config.toml
hidden_act = "tanh_gelu"
parallel_block = false
init = "normal"
decay_shape = "cos"
batch_tokens = 131072
Each number is 500 + 40 x the weight over its row's rms, rounded and kept within 0 to 999. Layers, rows and columns count from 0. Numbers have three digits each. The size before them is the row's rms in percent of the matrix's.

# layer 10 attention key, 960x640, rms 0.0217, rows 557-607, columns 256-383
103:488451490561522494428526564403453513470498529562484481545546478552573437490477569565477480524544517474586478548556526477494498441478494479469564534554553501528486449492578491490576516514516501452499547529505551510520497498554517422521579505487400459593538485504546497464479510488508535549460498473553510555500488551507571489525524537530521475490479498438566448470486473545598540473572
093:447503539516522548463516456535482495504431509486539430507496512482482523495440508483516502473451514514514535529474462434547502532508512544489447478525462444458581489478532436528510509502613399474478514562522468469431528548499476454559520539569475488439474504495487440563504548510567518541441449477418478514488529599504476466520529520539498469506480547542431577550520484483477577419510
094:511453449549491511495500427578522437605493521553482489503550507522509515505520508459408543476505504470509568488558473402424471550550564540520471483444467428489445490495546488465505462584488510429513476487478470537472586514505419543513511508535491504543635532429503536490474447566445488489468461416569536446531474505567515496533519476498520544518522582509494502533503469512476501479477
097:560539459550550454459440460458519485458462505526536556515548507526523524434524489447516583530507532430444503578487516520482473489516469522475441497523524435513490456511530451468458394462470555506515551431450497480539486493502458433527509500533501498454481499515511533542451471520555454489491407484509556497543446559479486525496519505507553481516418502492538441484436490550483491522485
096:511522499465486533488553572481619512470514491476587542538487516460531498498578496497504541484501424494582522530462495589455511513487479567516467484424491454449430451516561482494498577619533501503532554470473497551467541572531454484496516523595540505491487477515521462448493541481482537444467493515450478549495428467550485496502452521504447578512492488456548471508450453544591405495513
094:500554454456484500498457536503487468463527487444537442547510475477436560466569467506498455528479500552493506541502540553478476510506480540486503499467540535474487496482484450526537462444513529453462467497463523485508493515424561511512516547426559535511520525546479529470470557553421468542469575478447467480507560499507549432450447517508471464469488421519537474496394622517492495469477
096:466476484482607541467460463492477614507502503461494509589479477486499443453445460482515460461505498591521491491466534463537501527500499516486489546534536531526465505527507511441495480419496462450467490424571522546481504481421494510466402510497494547515454556519538489549492450489480486497599434535495476486486547462452541460487588489529495495484380478500485530541582567549501501557493
096:541544484506511511551483502533435549506540518529555547461466542499448408536562533459522499582521521328513501490510501460482455454509490570492465554524514464484498499443483569427463489466469538510568471533481490526519460499406501528493505549526464505530484494453550526528477481483455483572464518505547513559487542484532470415510474497496436465515453539530448482438503474452454566477463
093:488473497529479505464488522485430449513570535456506566430476466526467444547524533460499530515533465554466416555448468457483478554468538475490502496521469497450461528517504492446474553510512596539510458509473541468522529511499432554544507467514586495595525505517531521565585515449516458489499446457484442451539462468549399428557478409524488550492501550480491504515446543509449518490466
093:450510546476520547485453462439486454519506448516533488531492489530565539528527548448455522401476535480417570442540570516558550526525523566484477514515517391503440434526520490534513523526471467511456500461563536482485470479525516449459418503556489478512500503481450464484549519570579435432567532594497484510468510486428434487432515407465558508477560496443514570510473470528599462470534
095:509528503528547527479518454525545492431511493479538558436462586502530479492489527491534546518501496492498445517461548501539505508510445528522556568480581534539570403592507521485496497521519512566458545505503562473477542538510453484454363500521571474464479461532482474447475549522490540574542469467508545492497502553591501491542518484434558485480533541499473490470518499512457476502528
098:495513498521529490518614478513518538420469513594447553540473489509520529468484515446469536488504546514483424512536475506519512538479491506401506511453468472438464498504437493574497454473526548430564489474530454409545511466470490511522543520456526510536457471523494483555510495521560486524433546526538501461524458484440476554457527507526511501418527551502464458430512461443542450490468
094:472491391547478558498541509505447503445445515573526458465506519480529481478473483477524543432471530561492451561563459473510468491460460535573543484578481493515495526466482485542513453396504508504542469502493480517490575491535533551530524508509526577485492497427563532490471520502418484517491551488489494526490498472608544527534480450471486515480470454469468535449520486462497530482561
097:533473447483536501537473544448504590555413494521560458484436518443497577432461543555484521519526515584421514477528508555580480516462477489480500416524481510487530430499510474512483475443438466473431519532455562449455493535507439475507491479516552455518436535548513454499486541486541503483540494402450547485557468416496519514500573469552503456503563476512473585491498476542517462430526
098:528517444379492472455542520464479467540459473546482506462504514508468545484464502600507487478418466538457488448458483505572431517487463488460542533516505503431459513525471517486465437547525534434524489481480456436471491524408503421491516477468525523486522513486529463490500522540456432493477508441485483623503483511543519452525563511589469444531482484561449495511562457545505469444468
098:486574516510483415539437513445501507525520527463578398529502477519461437471477489555471559499465481505509511514514518474525546518593535564508529479532489498527487425482475546537544487492419618501458546469523450467492505487522447544447483543418504566521504491552466540494535543421469509548560549470502537471553528567502574511485535531528516547498509420487454599566533493466509479454454
102:511520415524445583498443543495474509495477503561491535479478521510496464521556486484500525496506575494478523469534540490499504500462531566508447528526483486482546539487440527413531560516484467496528508429480483491502471518463489506517476432483492536461518547484563493459479562526470480544479540481495508452520456506481432517501551592474501377539493508551479471355485523552501366537501
095:541517521518489441407434544476470514565462518463523525528552443507411547454472506438512450473500525504458479494635446459478502466532496477503476483528512397488542482534521454516527538486553499473502557492532514461532504550521504505488496457505536559449472416504502536527550484573481529504534455474538476514510537537579531492539522463467516510487467486514469443540417484462496480444448
097:482533556496470459508488502592593462448509496534450517502483532476520455470539499537481440490492582483525516475467433479499429469482531544527511565542479512485510548513509454514466535474512477448570486540474523540497498429459489505493507555514542475504503456505474562600526533475495445460456585498505468499510459515415504412533475527463499446454569486548582500491512544505503573476547
110:523505485517510496423534468545416486546536554501486527481545459471437389512483496480492503559457483508486442499567457569473523462463610498448521514517463521489527505455467496466482484455567463616528519401575554512501543578548485531513494432528424468531553470517507418495500546507496498473575523522484521540550470500440497454601455507480504488539501565425509527500625510537464511495436
105:551507516517424511566468522448476490538518517578484539526482408501501470491503472419479544501550540559540530458470551584500495477538570401486532553439519465563482498568442451498496507501510555472519483536471450492515507491512458456516495529485513494528488451458492492508504539468509474592467504498581480392553502444492530486552470496500504469544494518581549470473420510560569519501480
110:518520475555477529414536492467458441485492583526475563410446523485527507513515509442505550501506459603513451545506515483458490520482477540473439411470472520436475439522462460457463537525533498449460528555465454496528480493459503489517502486429470513497543533536519518381527522516495476462481509553433531473455457531532465423475505482523514461521486558545489532501510500543554495530484
106:479559530505444488565504454521526559467532512537543467594524534519566467517505470482482512483478485490467534500526521532506523470463481532548506477454555503539532529512551415511501505426465519465452472466473558491534518553442431513455544523508596524465554515479459494473563499476459496515427436455474519550534479411529550437509501535482543520516414485498603455500497565542503536500609
106:536578541502526507496518469452486503585492499407458492497490541455498535485534409555537488467479510461475512399485516507537481497546563474507461468490477445599492535493539529407480520501484461526495525494516541456481574491510539490534531523430542503543487499542512552525478480511560511496529528483553429581593537482491472466511465483493456441489458487498433474452544547551487440506534
108:453412519527448489468526484477566507515445505521517562493490491470575542499494451539562510467439510554490541517483450483468519551509476458529472452491478529516489476553468447510543499536512543518458446523526446539476515439528491477596534511496466479473478475493462498510495477580571511501475530465571528503557485549435479497484562476502365502476599503484458494389480487501490548468476
106:486455459530503540597494539501511467579466557453533475505493482542473433534398568508505434427472542409527529515475592478550538512452482549491426496448481534536527513495474503491549512503516505481523534499504450584493536572516510495503541458502527571516461488524453525522463517456509404615511522475539481492445551477550530550524527479507475522483512540467463510563511491449449551496489
105:490458563501512549469585502553488540480528563481490489441494456456479496479537517400494478473476525509526531443461493421503440458520551532394541457509479488422546593472549595439569482454508548554545470495496475549457503499462500508548433453515572455522541421502480454468469547463474521450516455579472538532457475505525470537548596473511503533573465488563516528378517511460454493502442
103:479503535534520455542466529498468428545467563490475540454497461479506515508513530470495492449508561404491568486515543554502534489486443551445443522476585504492538498495525573503443566499459534423502519469514565462462464519464577543527484503518587478491498463466509477586473518473496525486464513412461524426544490493502515487575513555508436531513500537427507493584471458489512564517517
102:503539517496539502466499505567532567479509482505460488473402520527415476479544540513520460481455495540583499510558442505434486444483545491494550538450512497463461515524528450511449520515472572541489471429670549499483486421553536484471535518445521429514516532519475513509504546555500500507500485550529519455499506543492562497483507535500403555539533592483551520539432567486468475540481
102:540538576471444531513486584542546491404542471544476487464490549497473487491419580506445474427546558538432512490504490532474457536510601453440497483475541453517458536494522506419437551475543486542531476485496457430594429536486429467510514453509585523468497514508515487472504522520480537512466482504438493553560509425423450545461490557486544469526554544483466496529451544448516529416493
106:442473530525538513527503458495438502480564546459483558551471488475578548539403513525526450482510563500478487518457427479452500574452514468447410460464530461510484480423516508518457575456506463496494465473499528474475496502468391472525529521497479528495512570439570517550500449526508485492512550502539444483597576553426527556463480521551461482482481458474492538518447494455488480490513
103:425533525424490457496496518482539552517449447526558502507468535499522442553489551507476459510457578544513511449507462492543425458495512537532500492489535526513508497514542431529468462523486517468523536479524508520450519510472498467458484428432478485427477523472548500531490563509434529424509443545501502554480416527603497499387471515457497471483498471499502504510467499469449503491502
104:483430479554551567483488489548567555501496516522478468456505460460543449514469435452436452519496481505471410500502466511486488457608519488489501404517508477585604509495501528470499507483502501480509445511487491566465486469472454470409477542458465490472470452509481480453459442387549547471444451502477553449522511445541488486513550504429541587565499526455556510472520458473517575488542
110:497448514531469505487502513461497549463433450534501482478470606546502548525536553529516444470511513515524532449506512545450516457458491502499516485502498487496512543479441491490539450467474508504420544512545473530445502515506442507511444477461490517610478586526492540467506523511439500471501517439515467474494504443490520416509450530500490522521481481490418547551583586572491417509481
108:498519478444481537527497478562454521514604489396447531447456491483484518420505518493500456478515497432511436504462454513528517468532472484475486493494470434440447445431448553516519510542509486521494514470431584399538526512482511518508437430558582556538542501432450546512560505425457510417460545541509494485469506480528543521496497478530506447479513477472539511450493461500547464483536
102:466444469514499543511544600487520475542525484461509447443517502433513570570480524475523539495484506530471525566597443451436517488523456463494409556499516527520496523510386542467528500555561493484516519479512581544546486466445510477457525487489445516483462556469460574596536508468474506540568547463501479486467581558556502438461502468502499523429567495495510415450490526557569483469482
104:503557432541442471472478514494531532500463548516519559507486481497523492514465488505518450557522456465547500543557480523477585528532560432549571413470521542614536507519574403497543490509590437548450549480451456406503552415541500502461526497510523513546516533469557490525479511582539534550519477487502440528531515468497457545449542498524448541491438497527496614449492459490542445506493
102:497473511480523557501542574531521516496431490408510436522488485512518528527502479498540479567491498552430461497466506507551502484500507527520536521524529533566478477585487501494522517442465484510507477551413540543466447529490496505559491508496502517541480513511518584504558523477512462469494487430526504563493452509484526496547460501515543487502428506503492565527491432549472490529501
105:527460517573489460502401472558504459525523504470516540532470484556482524472501532570500469465539540508505492466522511547541481485508486490446504489514490523566485532469516526539468503514504531541461528502490506540485531561508518480523513504502490425508484474514497491540468506519530511518462494475500430526523444455500484487549574477525486458504457616447526545571510552509498441519538
102:513488462417521485402489434441452498511544531502520513514487571587500469435495564494400525510495516438591552478509511598516496463538497490491533530484435445532479463543542592451507507464505528442548502548500530471522472571554545523540509442519537511491484430497481431441485499466488498434464577455509470558542574471433502567492485468494454510421430457505440512467473473478485517484510
102:577445500471538488484471454494521439545493474572471449437492470476503406507442474478497550526505527584486558473500503497481429525501511506468489506455506454490504535486513559426470514533505586477515500509528466549499523538413557578524448468457548471521570520521445594478565496439476517541543510539556492515537464509481447451606507491466482493519514519466480544451490501506548450496534
110:470515528533514549534512452474502474473567470483463440494503457478449477531495463503486446482504500446457562501446537592424517480516463478509483512535525470504491553473521515455543504493510494501595577480445463525503514510503511493528458527464432435501462456502531490395516425527471539537389536506543539540448536531468508467517455487491516504509548459592587499449444493484484483497531
106:549489433493425465431496526500462485457475455507462566518568492479471559456437511521421465542500504514526477496506507483502502476524547485573498484425537480453483432448488477516461517481503499494464463367466469510523533555486544566548468551576482511456481504552535472477593587477487539491499529466470506438515463564506465543482493533509507525424499471554456534587501472468495484501541
107:423497498499431533495565493541416450470572558495493489550496462564536537457531465438549497459526513482562478469388512448475484479553517503559554494537482473507556533472489476523544509570402484537477503505492543485554610496590534521529498439498534541537517501446511486531464463461458583579504523449465450444586370498540500431521528510460509576475516418448488444546465522444570555485503
106:488543479523481522502548511557551457476489559494359507531495537420479457467452523495494502480487558511548476503528441510495514537562487501508487571461461417464549506536533483551490510446467501438435482515554465448497491491494514556570537554467457500534454442512482473505465516527476539565522486535448534495481486493540469500500569471549519513499571439428528489386451460511507526515506
109:553473489535586438467517481525478496461517394419440534540509524468461502471442554494513484547487433550534486502467512499485500523460495483455546564457554480533421477500513523530543442507522594485507511498523465565483517475487461491516534482553518480487521508492399467477489561477465504551562494437565500563471465492481508462512566457545494477491496468479563550523465540545539525529537
107:535567512490479513474521482438532420542428524501544513444517454536487459512472503493483454456534512537504469481489512541519413483431489511464531532488555432422441446559475528510559522426486498521473495494480390498536510510511518479540530506546539484515545564511591556541455464530464465567569477500531504449493495486418541530443460510527440486506513461467493527449557447480503406482487
105:561481550517513452465502459528484525471547504455472507462509482481530438424425515450557436519536501452530543516487544511473518520428458509501482529591475558486568499497473535525491499508532481514526511405484458358523491526516507492524507558491504558497454555530541515548449529507536576419510469488475556505488467486513573481504561531511424448487483484477493424492477483385489437499494
100:455508516524552415526447539400541503511564509549494525531420519465508481484558469503507505531527519472500499506475575493460528470463453494458499531541510479479527518505480430563423532497435542558525449519544480535434453482505441437467505530529485456484459505502494519464423463477499458445565531542486551545540551454528437515532556498483478513561500535558519499562408546413453458548489
099:518456542429497452493523469505539516499587471481512515374507551484547451525535512536569477513533550539455544472451541461529468548502461491474526552498443598519493423508493543470522489557464542454522508562482517500471483484510570495505461498538570557511510547539521513494485516514468528537572528564489475469461415505470548480516504491587506502564418525492530476442531476477447475494544
109:464482567465526476558500447459516498419530434516562491523506481499526501471562488532556507463454542545452471559460515470530519539494506490519460534443554527441441514530497442493436550513494516523537429501483504547447585536417489557545567487455479502502528492527535458452530521518511525567508525498446555417468497504508428580494541529513380456471494528525502490562554488584594522485519